{
  "n_layer": 20,
  "bias": "none",
  "seq_len": 1024
}
Each number is 500 + 25 x the weight over the matrix's rms, rounded and kept within 0 to 999. Layers, rows and columns count from 0. Numbers have three digits each.

# layer 6 attention value, 192x192, rms 0.0929, rows 14-158, columns 0-95
503487455496514475480492493522486496530496496479516532514514516525490508466503509496511476518492523485465529519517497466507483497496514531515491495506453497511488521484481492508464507513493506495492495518467527486518503472468483506535486493510531530513538508478509520480509520478521497462
493482492503502481470496528526494544512512457477513540532502497520508504469475453542511495513454487508480481464469469496482481481479494514529520525470487491510508501480478512491510483548502511504516500535468464480494509484489503546540511511453560499488498519476513508484489509513520480456
496459518504482515476509514501497514526501491489505525486502528510535491499501463528481500493485485521506496492471486507513507493477503523542473495510515527488508552481502528510492485506471469513500491529476508488500527520493468531525451518511534502500479533532544480515498500553542433500
461478534545478490490506510495506509534496509527497488515504499504514508485516499490496510513484465475494470435527499497503507483510488468535500523487512493492521484505480505510523494495501513505525484491510451509492486495504532528486464528487498518505491512501517507511503489509500484472
474543467492493499485525525524477537466519471511485527494496476532540500479479526514482534494482507487486500499509531483462508512538489462510508533505502475520507484512518522510557524507516530494505499475482544486492484499509503493466530522474468478493495490503514514476483448496483496525
524528507418473500512495495506489470493480474481493497497506469500488461498517486488537494506502545522513512571439512500512480498516489479480488491535536529486499515486526545490492518499488497494498498451518538524522492482483500470509569486453505480494481494493491494530511521448510449578
482487493474447504466505530510436491480501471492473537527497461543527511511529525503520501491562516511542512560475472510483511514472513508504481508483451508503504483481517488505524522501529549501502505469485529549469523520496522494508511498509487465499501493535494484478519510516508510474
497456493492507541482501443490480496514478540503471477562508517482486503514487498478523465490536500486530452539521489521502499510491483514505486533477507516492504498466507494487503504501528471489510509481527463528459508518511491490485532465540472500492483498509500502464521492528487507495
494499499466491529472516519502479487522524497499531525523504524550532513484520495488519452501494500512456498550499506495481498483474513509483516489528505534495490499486519520516493498506506491481485525485491471522477515504515491518476508488545503492509511516504496510484504516507487490473
494527514520502504519499516503499477487495515518442472490489475466535524537486547492467517511510490467525477460543520557527485509495495511495512516465489494492499493488499522503533504486483522498505473508543492533469494510492527462476488537501457504497497492484486507523488460497493502525
515500486490493516521505444483533486528482524482520508537481483455482522490503524503524503515530505503527492528516521573543491488461532523462477504529505509511479496468496523488464499501454505506523511505570467488484547496488499514546548461489461524527512481461488482507493504500517553508
494498489477564515466498494498508484484513515485461504589499534503486497488493496464519494510547498504521482587522498488549503492506484490504505501483504493499492491480478493500514495505522510491538495491478503503531507465512449447488540467554498498493490497474535495505509532456500486505
528505522486528475518526463480506472516516500487504509548500519509511505464507508448545493501513491502470520544531539510531502500505507497496494449551509502503512476521504507500464500490506508511483507508490474485521508476490516513521516451493499489506510469470490511509493535469491523533
494482482473483505513494513505488444486494536488462477474499497458479489497516490478535488507536503512449541469528504562516488500469520510483478532519512526484490561488515498498502509507474452498510476487512509516537487541478535491498440500475542528493504511548501484527494516485521445513
496488511498486501519491466485521487514485499482496492553495508482477510517501517452528476505518473508517496516531488521515501476504504503512486476509507501504487512540510497484452496489495471535490488535479490475482535486515502511488494501530479541497495497461514501484492514511518503493
500455479505465562488497506500511483520512505502471505515512537474536526561508467559481479492515489516488500451508473561488506489456491515531509486477493510503507488505504493488520483496535522503466514499521463498453508547512496494520508508544482512494489527508526497527515487580502415479
491459481487465511513477505496475483518528522490496522481480508505562472510527487508490518493501498518483516473499510510455502513479491503477496527522513540507496476484511543519508477503518482500480509473515481512479493504494505481499467510523503467496495500532481504525505496531505474516
472510511506507525529532510519511508493494482511530517529484509475556505472480476520502494491481483504496492455520514521543503482505516518528508512538505462518495449529480523481506480511551532510516506506505418483493492505495512496509511464474482474513499480450530503555492502522519457503
481492476509465508459508532519500503505479487496537494496510518502497513557499532512490532499454513483476512474490504510473506533514497515530488516482520502507490498489492496533505520485515535497529496513519529472515496553513538487500455526509507552491521519500514497477485471506497464489
530505510477475529533504517495507481491508490483490504487509475501488482486491540490548499498483487508525513523476498540501526500496510498488485502509521536465515498504523496508502533491500520495502503484507516494519531522505485496467520479494510494498495492514509487478518485535478527506
492524489492461463468499473474518496506470512482491519518504483513502523455512517475526514504524505499519512505489494467514501499497519506491479481461479482505493513498493480513473523499471490502497499524497490513485539489482496501512505468485508522497504477502490502512490528439495552481
472499516482513515511521523517514449496485513495516477488510455485560525505485503527508503500472504498497468502509533535511492503511508525482481494575512535520506479475498500484503507497495543484454485482536497516443486517498492517545508511442504489515497488479506486508508480512523492533
496490526466509502496503489505481477500494529488465492504511535506525506536486511469507497509533495525500483537503515485524507498519526530459474448488485513516485494469505481501503534487539511517489496523496524484533508519519514501471518487514504515496489460476551489506517498510475546496
499476492529494491478489493478483508481505503492507501518484500541434504469500520468503483508546505505466530498518480489511489510491502493502525486468486497509504500500503474510477509497485500505522514496496483519528496466499514494514485470551507522475536495506495508512504522459495523449
479494472500506492524489527475520511508489532526495489509515488478538544525509541519509526491513512492509493468502503535513509506499516489528468512543524490512485502467519494491489489493477535508545506469546499465474517470501509480520513497440474499499501496506503480478500491508482536485
532477554503498496509474483476469493519488545506536481494503473511513492522487490477499491499550504483508522528493491493515499528498457507506490478534502542491478487501501475500504476487505465479507496484480520510529471515512500506493476508482480483508483495523482503442520525507485507522
497543463498509498514525516510540532474485490509513492512498509516495506477470519464507511501483472486469497463562518517494501507537523480506527533511481490503509490508487502510541502501480526501516508466517480489489473501509502447500519492504496482501523503500538507486484490468473539462
494509464476503448496515475472520505507474534500498491499490512491488509532502532487503502491511520484498497522480486490486491510530522486506462518495501497502503493489514483494472505500502513512494502492525491511508483514487525470514504467490475530488522486492501489502478500479491548523
493498532525542468473490485527490499493500516512472474487474490513493525484485536491480518495518488475515498462481488480526513500516481485517480486504495460496502497543516467499516505495498480500502465493494498505507500491489510507471468497520478508493499487507467497522496484489498519495
474539474458495488477537500513507482497500480491505511527508514491526515499483515473527511493509508468473488498535532511485512501484521482524474517507519516506501481518501506503514480511508508524531513471535484496468510510509529510512499479478535485494499501501506507462477516451511491505
531502514520489461507499501504492511489493509495526511493490500506486494501515444529477504510502514504501512470488501490532504493473482519526496486537505475509493519487496498508436476523517475520499507533453502500481481488475503530568479534509506510483491500459496500537488527465537477487
483458487475545546459520514514499490480498507495459500542499535489491506504494478496501500492540483511471510489519483486514532495478483486487507513494512513518501449515511506498515488519573482506491521525489494496519514471511502485491518453534489499488485476475508483523490520518484493505
476456516483532523502491496483477508491494540494496483530513509491489522531483498501500480498535498487546459516506506533503474498492475507501514501548523486509480495494503499468507479500531509493499499508490524496486488489511497512526512498544523507500511490507509488503510482539494499499
507480522503470524517510485475525462523515545485509464500501492478490505546512471502513463504483514498466520459563510513526498491486467484501497489563556566497496437522490506491515465479556478493521505456535479530500463513517522475527508495490499545495466495508501497496514513550488468547
502520551489500509551494465475492519493507509504504492480489485520532500488491517486496481494524486499492479519505484483486513497506504492487504487548510520492506470508514497492503515519501501480471502500499523477471521501517463489450508496502469478524487473540511494461497495527487525473
470490515496492496462515478468499523510497469509525508517509550507518520500505492468503529500537472499491462525485493491476522477496521514503472488466454493491503502517503492501492506508480517492498500543461496502463521524510472514466458493511526532512493492506509510452502503525492515454
513517501475477522498493502490487515481508458505532491536484540518505466488471477501485490489507503495531499534499485501461500490475508494477536507484495484501506451522501521505528493489515487476509519492503443530477505487518521486477566468509455432496487486498468529486505515476514506499
507507538506438488475512454510518515537490478502558489509498506495536512534499493522484522503472513503456486467499525492481509504521510499522492488479517520504504465532497510522479506499528512503519537489534479499455496494523536510508432497486492514516477488488505490495498511471512497513
480467460504516485524495539480495498496522540510469504533499544539513485492470499504511495498506494513502468562533513518508502505508536530477513528530485480494488499440494489492479487467540517489457518505424485519544487505513490499459498464574543447489540470521504487525517499501494499468
509507494517504463525494486493505509500510530518540551484492498519503462439475512508495494499452517482490490526469498512459497514510510484476505521505532511489505510477508548511444487508453485487486534498486437507532507474495503551473490463503551444512513493512461508473518524487513547486
489493474506506538483516535518476511482520476502447511513483468521536531511501510473498502486494506504503490501493493490481494494515522489521510512492504460532489471504485505505531510499527514510501491520503464511471524493493505502478539509523472455505513510453482506537489489507520486504
500532495473472473515489468487503495515469481498485462480496496475480480525508495497486510505485485505488491504499525499479483487497494482504490504521526498490486503515485509511463473505499490504509544456494478495512475489486551500510492475523506527488503534486484492529487493450518477527
501474489514524509512516502488519494518500514514493468536506508505501482437503520480496464498538505474511509523480483535509506496525497486475515492505508534486492510491526494498506511498501502479514503485522509509503502511506464486472510488498490493516516481515508491434529497531495513464
527489553509501486503501488510486509525518509509502510472498511503537497499496450513481504483511489502513491491476516483533500501498507515474502433464460480496487482509493500491518504489494493510465507520444481498493487480505495572494498505491527486516461473491476517560507506514521510518
497476522509457508529496506491487496480496522507512485491508513499488497525524497497502498501493515484543516488479472520490498500506492506514479498523512511503493505515502511503453500490507471515574502484516474481496536499484516492516513493479449534486495503487465490498495518486517565508
523502502530532485519518483504526505496476474492508487528508458487480504475508533482518517494490489498544509520485486490534512508491514473533496463528501479509492506507504528501457505523484499520508490523513495470514513462480503497514576482497457519494534484415467498491495502483511558553
507486512474544506502504544527511490500495483504504479483530501477485483519512492560486499496472516517522517514509500521532507521529493516487545486525500498511515510476500487476500528479525540469494486515496540472519477511488476475500490514485519495505501481504551483534494518522474475489
489483504472474513484520496480516482531503494489483506513502502492534510523520497483496483482502493487480476502547541526499510491483545515492497497524498513488508493518511488502539481517521503499466502495509501506475505511511492524479450502520524505499492491512528496491504481553514445520
488511478482497516508515450473544492531515491488527494540518570478490484506471488473483491498486487491493466539525514534474509507484515499484493501470509509483507480492486503485503476505498501494491501516527445503490496509521476500497528466488518515502495508482526511470499486511496516473
519504471459460490496509506488525491515491480502499522494506501501511454492533533491499496501475506487497481519505498539478504491506516483505501539519498510486502476505512545512489524513492543498486526467517502511496514504490526478483494479500518478501502517500461498494504487470510467534
525487501492545531532490503503483490499514511482521495506487473502478499515490473489503485501511487489469517506523530513506506494495454502464515485534503515486512541485499519494504482500520488491486489468460517525527470504493468511487508524520496513511482532530471507502513500494510469504
476459498493455506497511475470494491497504506498484525494497484500547503490503532461533482505542487477471492482505528480482505507468540502475447489481476505513487476513507502513510526544480504483511518498523463487472523470506538524465559485464463501500493493500526520496483484512490571544
475504477505477512504491511513484513469533483497513515501500461502497480488473469577489513505476513524499507502495494551468484497460519505491522532480491452499522506521494501501513517532532527507521515463510477528477499477492506523530516520502504472495501523497508492536509503498523461455
504550515487517483508494484522502473504488489486462457523510481490479513515515521520471494503488519492541494524528522477548502481493472492452524495557525493508486483513497523501488539506510499485473489487510553500503468454500487506527529507526458494508494463470489505493503503455511477514
497487493499577486490506538493506473514494548501468489523505495523508508492528489496505465511485521488513517484509524497543467518534490499479518512501505525496494548481506555482462498467488449490478488530486500531529455455509475500499466518539512497502519492475466516517509494479506492488
546495499536451506472493500482503517504494486509507510461494525491465491518546520502483517482478502489494522492499465535489502486506519513505506506414497510482502523507489515520483524489450509506487516497539518489474524483467485490485487507519473521499499517521515490514499498516517507535
522480489479486521475483522533500533499491497509506500458484535510489500559516491531468506485462488526497532516473450486488496502503513535504512467442484502523496509470496498480528507510522495524492485547489466468497512526501511492535555513511511538481490527488518509520478488522502475492
514533507486517471511477464500509517489490517508492500507488529473477493515515552469493495504535498518520524530440462483542477485499484497488502488465492482509474496490495502498478494495451464523495509527509472478503544476487504497479562457512496525493507504472470515524493535503498546522
529496508473456489484517458499522505514492465492542518525504507498498508493503493498528449490530494507464492536480485498496514500493489483475505484468497539492513476534490516485490502494466522507491537533531471504462519517494483484490525487451498538513491499507544511474506502543512481535
465530481488498490483496516501474533488514480511507510533505468487451509519474513522494530520514531494571473588463479490543497491508469513527509496459498472512498521455516488482484529500501510494530469529503539519495528501492484483518502551479509486493527494486522487454501519487494506426
514509529503505487513479471507482473505494553536493493469492497505502464508488534516497491498538521501516525503495489469529516535481457489472463481535496539482491492480527485487471523495532490505481513459501553486522477514504510501476467483505476493485494489522461493492517520523482534494
519515549511496531507517491546506482493487463483490477462508452495473517470506495488526486508461484502450498467553537482500502492480492490498505473559532507499498521543476476503492510501500489509523468532487526484513525498496505522492560522507501507512488497489526497464499489468503478519
469504496505550468488510490503524512505477511506490486538506539506505553478512498459517509485495473480506508499501466457497492505526512512509472488492487474501504507487484460507500510511465503509508464550490476482472503497497504522480518485497498531492525484472524506498484531467498552477
498499531510509497503496506502515450491481552516520454469505466492493532510520545473492494511494509485490498512514508476506500511491475503476490486503550556496499547482515474505485503472467488494497483518529541481508495499507489488478500522461485494495512475552499489453502491514476528493
518506509476455476523484494477554508505500542521507485503495528518498485524476551495466487501461504486498514452482500549510506505506499491528495500471525493498494480509520510507495454460511499507510556480503456493538484518514545495498464501488484501496492502494471501485504492464490509474
500481510531537470531446463508512509461494497527450498500496483495480482465489531481477499512518503505538507472500446557515479490514470498515504497521491498490492507507505522489469495490464473513511487483498475502520507494475484521519493487511514456505515508477483496527501496499526497467
520501522470446504495500501525489527532478516519498493523488506521513526507495512518461508495504492483538472516493465545493499514524482530527473483484477522525500468487511553489495505476522495515507522515545474471472530537506510518518470494531513513475489493477496488494489516515507513495
503471513481479491496478505506498479494510499497486476498521528510513478486490471487515478510462532501497493482500520521484480501494482498499497497544543505498514459513497479458489486521551493484507505455482448564526445488505512507526515455477536468498502514470489498522503497457487484523
496485522526533490486522521497525456508533534500502488493502520510532497455496493514495486488453489483511460454550521523468505511508514514485498470500493543492507515478484464487530503532462530482459480529517457487491491493497486544470516494499499486503503496503517510490515470536495523474
506499504512530500563475489517487523483489531496491487463503495534490499457474534516480492509503510497534527510459501521499498503514457498485505494527505495524487487475509527498447530492500476507482491509463503480514515502489479524509533487513477484501497499489455491495502486498492591493
504487483485515473504496477499493492523466536493480507563500501507515531471477521458519485494514503501507496533520509480493491510515462502513497500501474490524496493497501490486489487503506498510473495521478492508526471483502523516501529475531503478502511466467474504477486492463502489530
523496498483488477506481502486480475502497513491505485494493475487503482559520497499490521494504498524486544497475487507502481500494504510531448500485495531501483537506507501511494483497511490500493493491492527492523480506483531463460456512535495553489498509521482504524490511494521439525
497486552473481510518488502511502484494509510489502484501500488512479497515533510484500508511517498495512491500510518502494508497491513504465491469515504532509491458506502480496509542510514523491471494466543516505480496472503530504482535496503508484504500464493493489505515491478480525539
498522536508495502508521486473500494491518501488550494494512498512511522512512515450553499482536504497466489535528565481493515493480514490470502482529506484496502488500485472508539493491495524477529512460501537503492493507509505464457486486453485478515499493530500512475515505498452504510
492515493514537496465500450483540507507458516490490491554499499494506525467483539439528485497546477504537497517521484495520509487499504485477474475485486488510495502518492483505508499493468488518511484500506460480517517467508502529474528455531468535501504461482494492460509502502491573497
492518501502513468503493475495489513502479525508532511508524495490524524494495479524480519508535497485529502526494485473503471501509476515488491485454505461510482509487494478519465472460483473498516513528497512505463529529484490509515473515480467493499514520484476514493523498508524518490
510510487481507512487500500499469472519483535493472504473493514525516514505525492521512473482512511512492504534495497455543508505505519509469490489526506523513481468488507518484498555522506511489474496487524518514476519462498515510481549485500484473500498467475499482536497495501484522548
487546562477475518509501531514500488477495458487506477445485528477473502535524463510500522510483496504517509547505519455493502501507505492470473461500521500490506496483481528509513526512483484490497469505504542483474520530486481481499560536457526526509495518504531510534500483480499485552
498486496507480460520491481464499511481478461485515484524506484470480498530512493511489504515502530489522511528447508504484479496491490499483476508479542504498473463493495511509461464494480457506498533468520518528508490487495535489529491486498509519485513521490464497492507521494501511554
515461521513510527513497492551495513504491470502461505518501454497522491501521448452502502496510480500471509475526506490513515496523483508514511476483474490496513506517471481473522509498539517528492500538505505479479516509494501518519512508497532521496485504476510490537474489475511442550
498496519510505508507501511533499515467509495498489490492488511489536503514500505508488502501476493512504480447509485515510487501497510500506511502472487487501496459522490516492543522506537493502487508479502451494493539520506513497486473510543487479490488500471490508566494493479514489478
490451489483470501484501451506494486506492485501466519522491445496526465451533497509510499500530516501524490501440486456471507510496492477512495490499520485518503465512497480496470527530560496503518511449517507521483522456507553509522555456481471482493490483455499499496494502465511501572
534426509454505509442506488474503490491498488503539470554505474462482512516496493517496473490549484543483439529480498540534502508488498518479542500517474530496481487510528536496450520503516518496445530491487456521467507510492501504473518505512485520497481477494475495496531514575491502490
481491564462509498475520546506515505474507466491535514457503592496443477497487522505492497486463482476485468509510562563392507506523524495458504498464501485501502492456494496497522563489505557494450485425517464504504505544492512525439512453516517523504488525513499505489529499534473519456
535516521487501504467500447487532517529476509483538515543498521450526455550505484459542505511544488529515508552465488450522498512457476513471473420469522484481515504539496464528480493503526393501544502523491468479501512544496505514509535445503480539496483481463499501472501564534495477549
500493544565459490470513499500554485490527463502579486462524501472503492512530491452519517524439510484449513498490505432508520508529465490528489485469579502485503496505474500520485488478459467514533504503526489498467532467485513500537458548441589528516489476504501516457490513515485516492
495469528570492484507490486481540463474549490501525530475480487524500488532471452491470491527448542476500528447516492494477504524521463504478467491498508505514519466511481573525503482494463516512470565505532452532483461470526516498532472523494504458515514530505464515477513478542516479459
506490481482575526454505476478500480477501498480526519521508568445516519506458493467465512493535450488480416553514538528481500493489541542446530523467465474488495546447492506487509560511521545523405491451498478535465473485515443533471509465509527505502494514528499505506511490520476546455
532462525506506514430492497497510507481488433490570491538496485488430493608519496485551507538578499524521537539478446514537489479448478531474523447470451474499490494491503462508506478489465493482534497538515494519509503546512508474543437512479509555504521536535478494522483539520498497449
514544533529529482569504533514510514533451512510516483515502450513449499432467520515536490516456497484511512513486520560521516486490468447535543492527502481497488519525480460505469541486515478506496497503461454468542500520488559534500535479481542480501515470510470501504538502475509533514
520533501519553485479488504533513543451492518520510516515523512542533500473470510464505496519494470503488492447489494436529505509512495514486525552457462507476503489483502430483521472497528485500491497488450478522501447494531477537502440498491533477500542488511429507512494471474485536471
520460526529465502518533531484456526574490499498539510503517437511504520506529516508519491486501476507467465470515541484514494464487550510512526474549477497485495548515517488506529509538471500467469519527504495490518547484498484538453539510491505524500481455483545490498513493494486482525
486527466515555521547521485534534466497496551482479486492496490513487499488523491525468465511521525493467502508545512472565495497481508512487532517567538534488513487473518522490432509469536476521494483515516575539576483467480450475532486523445521498498517517516523501523480500483502492477
513435516444460542443499512480472476453502445479524461536505470465483502547538505476492550490554516519538465572511503527456493502452495534444509499502530529489483523457522529513524517496463540472476521420543524512504499507489505465451539466463477454499481508530509513518519501569464522526
511516463515538492495511509516527477494483504505541450483485456477491523505493525544495474515442519499456480498548526440536510499540460503509525519472509470498512512505486522522436459458496492521545507539489518505526508487507460466585452561477549538493508495492493503448479508515502517477
532488516479486444486474499522530486573477529495460469494473529467458508523524503487491470519436494493488536536473535499527502505475510496496479454491538537509504502522491534501463513471539489513479546506481477522540506505521556530484548480581457533476500493492516482532526521499485469533
544527553503525494523518431488509475534471529498551505539499492494459512500512518501531467512511486516528552562503497448494511488478496467469459458454482478497497407524495448507468530470555509503482553471533460495450520455517520496495505442515433517504472481495467503473518514501498517508
462517480553519525527521503525485481526480564487465479495488544505469493436433468539525447515516497506521473510561486489527480483550535518485524479488464460538536478520496495474468535464569481505522465536473520494553495504508449506540526472547517504507505500494504505518495505440518481498
483545489525558535481505507511478518451517502485496530493516557488481514538435468471480495491528483497504436524484460521517500509524499505495481516460452483478501537465505495483499518529524531519479463533458474535480497551528438520498463526544512532501533541556496505476498482553486536421
503539481521462481518476532500556523507488470517503514444503513475507516503518548514472510490435501502479526467508492507485496490520472480538498497550517505500489526516497517493489467465464537525525517497524535499510500519484507488465466510470532506495551515495498493496458465512499458505
516511469506518537503526573500490509511534443489481527495518459491471531484529508562479497481478484529530470510517489599481487468504432503526578513523494441517480543488495545505484491500437512476480491484491508470500508515482468494536518521467486453498502520477486519527535501506530450499
478540504532612515475529529507490514522489524496485528486507512479517489512474471488475472466544484474490478479499495474508498491498592518560470512469474445497521509446497477493534502524567540478499450497502520491492476509528415505544468489516551505499500496529516490492497486523511457475
531479472496447534491495563480458526528501444467534505488514465493526527510494509443530552466486451462503477479528520545502483495460527534496521547497492504513479536490509496511543510535421507495484504535509461514469493527522510491464494558540533507515520500547473495461484500518489537448
565498498504582479522509483502525544510504469495502482536494516511506518465474469491466527502506422493538472505497517534501507484505512524475497491529454461508493484510503450496510479494505504471424484490433488451495489512535456531454491470555469451513525482499448512512519492479533481519
472462489530499547478555570489498479479497475502497526527509451499499491512474510488553498482549521503462605510528497526484510506481530475514529463524449498494525497492528543503585470490518561489551481503575528480529505525505501450490530478443451498507506469523514486547493521562496477554
503477480496475478533504483488445490535495490510470496521496424479469529494523507541490494496558498497544484473514546547496485496500500487530544513564506486528475485503528518506481527518458508478452505476516552473522488441487510498502530508500471463503487507480557473517502504438519466517
469503540511615511550495503478488487461529532479516501479508516429517478520531463475449463485545540515530494514445503495448472503466515501461483490556566490476505491484482535499516492514516466481477472437482559470502500509478468476478509466448505441508514509482464507467516493523493466534
535525492437546471498480456515521510480497450495549477515498558447476470534476543504509497492487507496505490538439526562468516493522462537474469519495519495507486486526477502492434486467551537520480541432461461472539458554508515466501485417541493519495536490499433507475499510463502518444
513541530488516515536513474514492499462495486518545484505504449496441499533560510507510488491517488489537458510473505526480506501498438493483498530468554544500505430518514457500440516471531545476486562444483529502541496521475536504502497473516522449510523516450499498455509490470492569483
485528490496507498524524523493535527446489473485568499444505482519511483482457533517565511489463503494429509458520529525490512503500499481536503535543503501500490472523510489484526494498484520525526477488476475488523512531497489475528469489447560479509521479527509497465447490482488513468
499522488507486489457511539522482512525470464499505468500493546506447501524511484532488533489474471489529438512551505505482494495507467529524519501475474503511490502485503488507460569502490550492491512488532482441548501476510470501565566479528511530509510500486517492504486506492488532488
535542501468494535525473524514507519475507483503516473459501516512484492489498526542502515484498494498527499481469473577472527510485481514502497521498523559504486461525525486463479505481535546501500551485511515471560492532505509461470513457557488490508523510491473479508480475459488529516
492488486487466538486519519503500504512516474494553479529506488523460501437538493544490527493474529484486460461557559546440532496526503509473563523531515470509486501473485554490497531529487548481474475453534529538509472467488503524502565511450537464503518495516513503483487501470498503474
484500472558500454494506482525539540532489486524473484485481537465544496510493442547464515495433525505459499451462497465486479500496549502495521450542519448502531546540479488489451480474547521474503518501459491485468487490510491538483463488471483500512500507466509512548501495513515393571
500505434489538496538507465492591493529504534507480505520501493495546515436472505614489486496499497506517488477509517552533498492493501475518554513573481502514510420570493492492472473504516551493479504501488453510479501504510520510559529452461477445508513450468513496541485466494526502512
507526512524532461532511467514522478487505539520488498451475450567539498457514532502481502497437507504491494456489480430512530524555471476494483472466519507514529465535482500508474498461540504505467519523467495563471499490503507531523458507515467474496504472490480532488506495483511468517
477526506509546487522474545498486508491499520506495473494516495512478481454511525469516504518482493491499492458517512428496504504536513502458494509425492480504507558455519476493546524477478472488520467529452571501569479506500443508481503539482570498516530512519523502498498485452479561524
488519441459541466462481510487549539468512487515449454492490524440501483495498491591479530495474503532518472485459501507483505493546472521524529534556489464502497533489514541497468450483505517492503510498431514512515467526485459489544472515493553502489505511487492509551486509517523443488
477517498507477489483470495502459479526500543495444532473503478547505493431510530473510479511481516502480504496515477392503507507498548469508493522499484476490487519510488463516529502555492450491479461542481513583465497414523517564514504519506539488513469444506464537479544506472481508488
499518503440551480500461485505510497474532538510460519537512503488554506471505459518463480516536515489586516547504481512512465508513498502427471547561481501513488473509500488493515492517520515508455475463497514508519448468529489483499551489461466423523525464473459496476483465491511519485
516450496485494478443479467535551537480503496504504511509476536466516485544501498475505520542522497497503571482468467517508501497498468508551472448437478515504519481570503461522508460492486487500553506526485463473527472561502532485553471496468425520506496507510499492480478526511511500523
501481482513457535491536546486483520471529466464517509526525508470505537523488510486522495480484510500468463511530523590469494494468565509505534524555520445508495474463515541476518522497518539519519465448516478532471501548507525509477505476496560477481534518528472482557500502519479446453
508469521473425499490513514503467468555502550489464484520503441490496516472552473548503477508503517516497481521523562451541509497488544508504485516530520525500513480522511517501465556517518535503496499490540542518473514438489502484504598525489508482499464428513557484494485508457478473608
511468548541473512474481478503492547526515496504502521506487506505530491549528464483475507494527473525510450484448512475506512499474493523484457455480499470495507485530505458506473514536491471471469495526499477481452530521512525529506481494549515500485489475469516504461523517493526492492
508544499491529493544500465492562471452532518501522525506511437483547520480472503515498515528491510458510507498515514526533508490524467483468482524539506497507508449510468501480489501513477561532512517496526500553467507510500486479577483497405511470512531481511491511516469469509490571438
509459480485502499481453520498503502510490533503474514508489527533489532511505540480492517501531481527528479504501481471528480496489486510495502453438461474486492503445519470494490514490463486496477512528458484507468509484490528526502422501525489515495476519502498513516528524544511504491
493481517488451497503458497494430496508528522481441502475478532476512479527503497527488516491514523514548443549471448567446468498468523526477465515518510496494488502463533532496508525500490489483479460447470500515476503529461505504502485511505505494497475533510454518552530495472534471500
524487513541499479443498476497471503540479549512560541527482475543531479489463453468540522501572500541509529446512434427561512506471533499566498434450449512507498489548497418501507493510509466504505499558457431508464500487519509547545453498516475492503449470507513508452501518519502520455
491499475475493489569461485485491490498493544511420462524504529479458519524540517497502487501458533504453498542511512450503474515499516523500504512547537544499517507468507548489464468480511454492536537476501557476563486480471525471497546492538503487469510503503472504554487488468533451580
476534447526447539454514508525552534517455475498499528495515557489481552562472515498512512485479445506474456444534474569489535486500502503609512505492488482502490498521512438510473475554505570521521448530537492443471534590498525531540424494519452601477524507500543480486460485515507534454
513463498474466523473517508457509472534475449486484486552501522463456499495538466514500507462500476538489468510540531594485509495479523504489536481523496505495497535493510559496530522533513520472489512473542478481508526497484485464479588489487541535501482523503578490547499499566488493541
507466544527463542504514527506500503494526511453548532480488452493479490534540474510527495500491506515522519505455501522482498498452494491526454473511515484490498486594468485490506484530552477490522495533491495493483531578468501508499511460467468547506483491491516505465521528536498487505
494452544500465501473496504482486460485531532476489506463503493484563483534523454521482519481501515503524495501470524485484495506484505510477477477457554580477508500505511478506530489498575495471495518467482505514495511516512457501506503496476473477532473471513485504513506482558487513564
484492461507488462495497535512535486462533501509435545459513531493504507458483507550453488488476506504439561441490526503481487512548558474507533519513476514512493494493512551500511525487502568497464485480502505559508460480491488491487480529487503469506537504549504514562464459531493428489
505548524472509477496486456500545473490472540501491482450505481478489467516472519486529479529484517486457623521484478483511497506447530493482475463502535543481502477521514481509471495458521426529518479524489483498491493489517514489540508474481477530504481489482505482493473525447485482546
523528512538525489508526532508502528515467474505542497498498494450463500557460505501525489480483497495482486535520504576487513495495501522503524454515482445517512523520481522463465508452524540498519493488503434508510519563499526506509521478549489513503500491489500470483522500535527435478
530488530515463471475469514499497506574521500534507527495486475524525484477506483503517512529443538495525502513502506453532491500509480481487478462509499454489502529495494525525520502530460456480550484524424460486493476479505528526524491543434500481492471474474493507457543531505508498551
520530476479483515505463479498490527486517485517461462475505512538465497511555514530441501478477476488567413453466458513493510512528477513524497517501567513493494486478510482507465518532527535509496526509512556490521514482505473463494532501528481489496528494449517496522512464518506530566
518522548551505491503486524497516497486513499500474478441496488501479469477493478523473495503443509502472486479519530526451510506506486497456547502535492524485500520527472505517499481467468494479477489491495480545507504511489488528514532496515517442514491486512498497528529474482505461516
512512521521454517531497542482475518521525500499527531438496525554481479453446548470548530473431498467443558488546544538468513504511548491535509497524495512483500520525492529502558511487477492515522476467464462507504509535520544511416517466511519455513513517539505505502492465507488479523
508567495485506510503503449482520515522456502482524522590499498422538466504458483490553521509487472517530497508480498541518500486513482480510489509478485465494505493530478516506493503522504468524559482532523523446518522502496501476525542462458520554494480466496514502479460531475498494510
488544500507560515549517510482451472515457495492469473519499444491442528501521500506478474499510510513535498549544488480546483489518440493491512499447500483505496485486487478499503511476529457498530477559532522532553523491491473505507556486540513531503529519479476503493506499470498525497
505531457515517472438512552499537511529494448515529494502494541464467507487444484585453503514413526488486501489543529562511510511543484512528540492463479431508508551460493565505478531477491575498467493482487449492479481566503492489537470541505538526487486496508543499506502495533530405459
521523508535462549504528462524512482522495524511508489488473526485498538478528489546458500492486480509466458415549543491527495485490480546535525520490524508538490461518497538512459497506470510502477505514510537493501521514485512530536457500540480520494497500468575503476501490502507495446
501578552536524497566480465506553488533517506495458490455513481436508507538545496462466500511463517481463515500497503500465478474508501461502495475570597540496484515507469500506492465521489449527537452470533514470480502466495518502541540498494491476505484493471484509501486501447494456532